Weights of a small transformer language model: MLP 1792 tanh GELU.
Each number is 128 + 24 x the weight over its row's rms, rounded and kept within 0 to 255. Layers, rows and columns count from 0. Numbers have three digits each. The size before them is the row's rms in percent of the matrix's.

# o: layer 3 attention output (transposed), 448x448, rms 0.0357, rows 406-428, columns 0-55
# v: layer 3 attention value, 448x448, rms 0.0288, rows 407-428, columns 0-55
o406 091:131099129138170104169115128120102182150220126109150181104135105100124144119133119121116132126133125158137173136128114109105130149125169130103128118146134129148159071146
v407 078:167129127073136129135106130128112098162110136115123082143115137135094118121129138144127180140120100162129142101132103123161141116129125101150111161154112114130112130132
o407 088:077151078189096129138091112121159136123152101133117130110167116105150138147148112164100082099117169121144120149126152121124089123108139134134123138106118151145140103117
v408 067:153100104098141135154104125117137102096119141149121116141118111122113102128130109110188105142100104132142159138111166120082103149104102133094067156145126127123119159106
o408 081:127123153155123149111154135124101184167135091100109152113142127121170141113135113112085131122157161106096123109142070149137121120119154138191177102125109129104163095182
v409 073:097102094128141116119173096127118123130186108127115132168147092102154134165128151185114122166120155156167094122101126166123122148125114129117097147086166139143116131143
o409 087:121142127129119095118097130118139137113059146137136112117106160150102106085118095076115149092096099114107117151132122111124111099127155116119138069134085106112147102099
v410 075:131138148145085148142124133076087126100112119146143122130110129135154115112147172118106127158124149140120113085151104099151191110143105095100124144091076113112136126152
o410 088:090148117146154106139130110186163101159151136138122124137143123109104158152115094148137124101119111114141117123091199122101106116115138133152125085137180146129115130148
v411 072:163173155143136108089130114113130136136130100112084148120117152149132132142162133085128129116135111130139148129109107120133119122125131126087121080125184136104148163124
o411 088:113071120175103137150121123139154130123158150133175132127149136115141169171119134147157113151083147125107124121139138101141139110137119117168152170112096115147105103146
v412 080:144120135111130096117123104121099090138108095137141150134133109119112099131146119140131120148102157142160175092142116136120139115121104133149158137151116112116119131175
o412 100:122133113155120156145138146099160149125154118114087079118168129147124151109088126133116138125164116097105125117116143095102107146135145105128111117116116122152163126089
v413 080:105155095101112152102051123145082100148139106099099081117139139111127120065137128094182170110095117113130087134121125080140106141124141119114112147107149112107097107131
o413 090:114087144137118076120170115114161133111126111151150156141120139116157160170145138155081127143124119124138128110099118148126150138134105155145108101111099128125139154123
v414 068:106118099144124096148086119158140109136117069138094155097121146147092142161056138160138111110162122144090066089133113108135081164113141111135150116116126101116108111153
o414 081:133154136146140132094158100150106092129142148133145122136088128107108051122154152097100149154080098108158201129123119154098190084148122137124117140144107155169121136124
v415 079:112156164101146154142106162100159115097084124135147135147119142176165129105101145134152093133124146140173131133115089174094152127155117119150100129119106151079155113113
o415 094:123108149154124140139123134149102155174177157134097126097135092076099126155155118134123147127104108098110108121124156099152121141152108116149148115134144115162149110120
v416 072:076153093149169111144157110148106152165105107115159169113092127058127125093141111107121142156153126121115128149138134125092070123160127146139103148108124099115158093140
o416 088:130153142107101120109103119097144090127135124124085131140143096131121158152079159145132131122085156146157123120103131153149151123126148159124116108114149162162113159125
v417 074:142126105103144128143091107154112121142144124143082159151096144130162085102128157130140163153105098119104116137148137181147127142127184155119124126170116138132127121153
o417 090:124080109128102116122156155099173096137094133127178108166151136119108151172141090110111059108189125129156118091125120097119114130090100135127118143051101117111121140106
v418 072:126154110137104103120109166162132095097074121112139119151150150192073126163064139125088081197121159135113148129099143164155140147126135163102131126130136166149125171149
o418 085:114104167158124139138136109072133138170174141138078111128131082111151095135159077094189150106135110129133120115146117114128146138172085115186076119167097100123104095063
v419 074:101141141116085115135083134119159150152137108135149121155151094102157107126122134129134164129196118146165135119133145161171136061169153137151124104141098159083103171141
o419 086:146162154132159153110161126121137120140116149109091160074095126095130175139164124146123097144102112122109138151140116104066131151084113118111112128130142121153153105134
v420 073:120138135161172149152143150144131111155127145107149161117120092101147133145155138187135121088143159185073117142136109129122118119088126128131149151143115095122100131130
o420 083:177141096101085136116121126107085159092135134123089129112140135145121116091122064071108117142109100093168127127131139166118092123143155107158113133124139176144105113100
v421 075:148106127116130109104101159080123159172129140088135139172113121164145102123132156081133105100111098081096133126104165157133090140108147098139127165115157130114132137107
o421 086:148135121157145161139140096140137121111160133162130083107149138093132129124113117147127123155133157160149151130164109092136160117138126150126118118100135135147139113167
v422 076:121100127133159105087127138152163109141103124137139087107157144170142124079108150118092077108164131182142132131136167166168142172140092142163081151163114115109109131119
o422 084:120135118128093140148103132099095145106161124144082116115092101074110127159146134161155182168133145083083119117145100107087111107107157148116151089137112139152141136152
v423 074:148177163114115136114144154142130130126111100128115170135096116179150135130159144096091086141177113178141168088086130138111125112132075135083131178148148118120122140073
o423 090:057123110139130127131132093158144134139113129135113095159153131122109107124110105111153092100112138088143136113172142148144116151115157102140149109113134124169150095165
v424 079:143114088112105143090119118158085096129129071092154122128121119126139111133156098107117164141116104134114115117100100152098106133136087085105089143152108105092117096138
o424 088:127125154122147075148146127099161145111133158128077092124169156121112139117082097141169101146135121110142114122122131098137078148116191163111177125105148126158163156146
v425 069:160161110134129109100161116093139130120108092115133111099122089099116158145096120144154078135151151116091152096109125161169111123136162138137129103087153091147130118168
o425 083:099121176142143129172104153148126126086159134132139135201115185164115104128152137111116164128133127142192109170180152129094166123127115113100117153126118147132115134091
v426 073:150114172107171109072138136097110129137137119132139152125155137186155128112133189082119135141135194123166163125128107136115127096116123160094103130195134162142098141093
o426 091:132133075117100132146120139160128115114120171157149123096128104093153153134114115140106106148139104157098113136161154113153136155112097134162163144091117119106153093162
v427 076:090081116081152132127087153121098144097078121111144078138116112151126118112126170118104144152135114150132163129099150157150134107122128133122098097145118114114092100092
o427 095:167145119176077123162175096156146133184134164166123116087095158081135112180147089132121104108128143067136084117154107120128129109117132173127130172128138112158139157163
v428 075:167105154132157138171117126144144130118148127170100135157126103161105141164113132107119140126098104152149082147093166135120105116139098153147132122137142117149160101145
o428 085:106153140132102133129156114145102113135136127084130136133124173088139102133122124172138129159165128111120125093164098132118164129109173114082143124123131150142124159141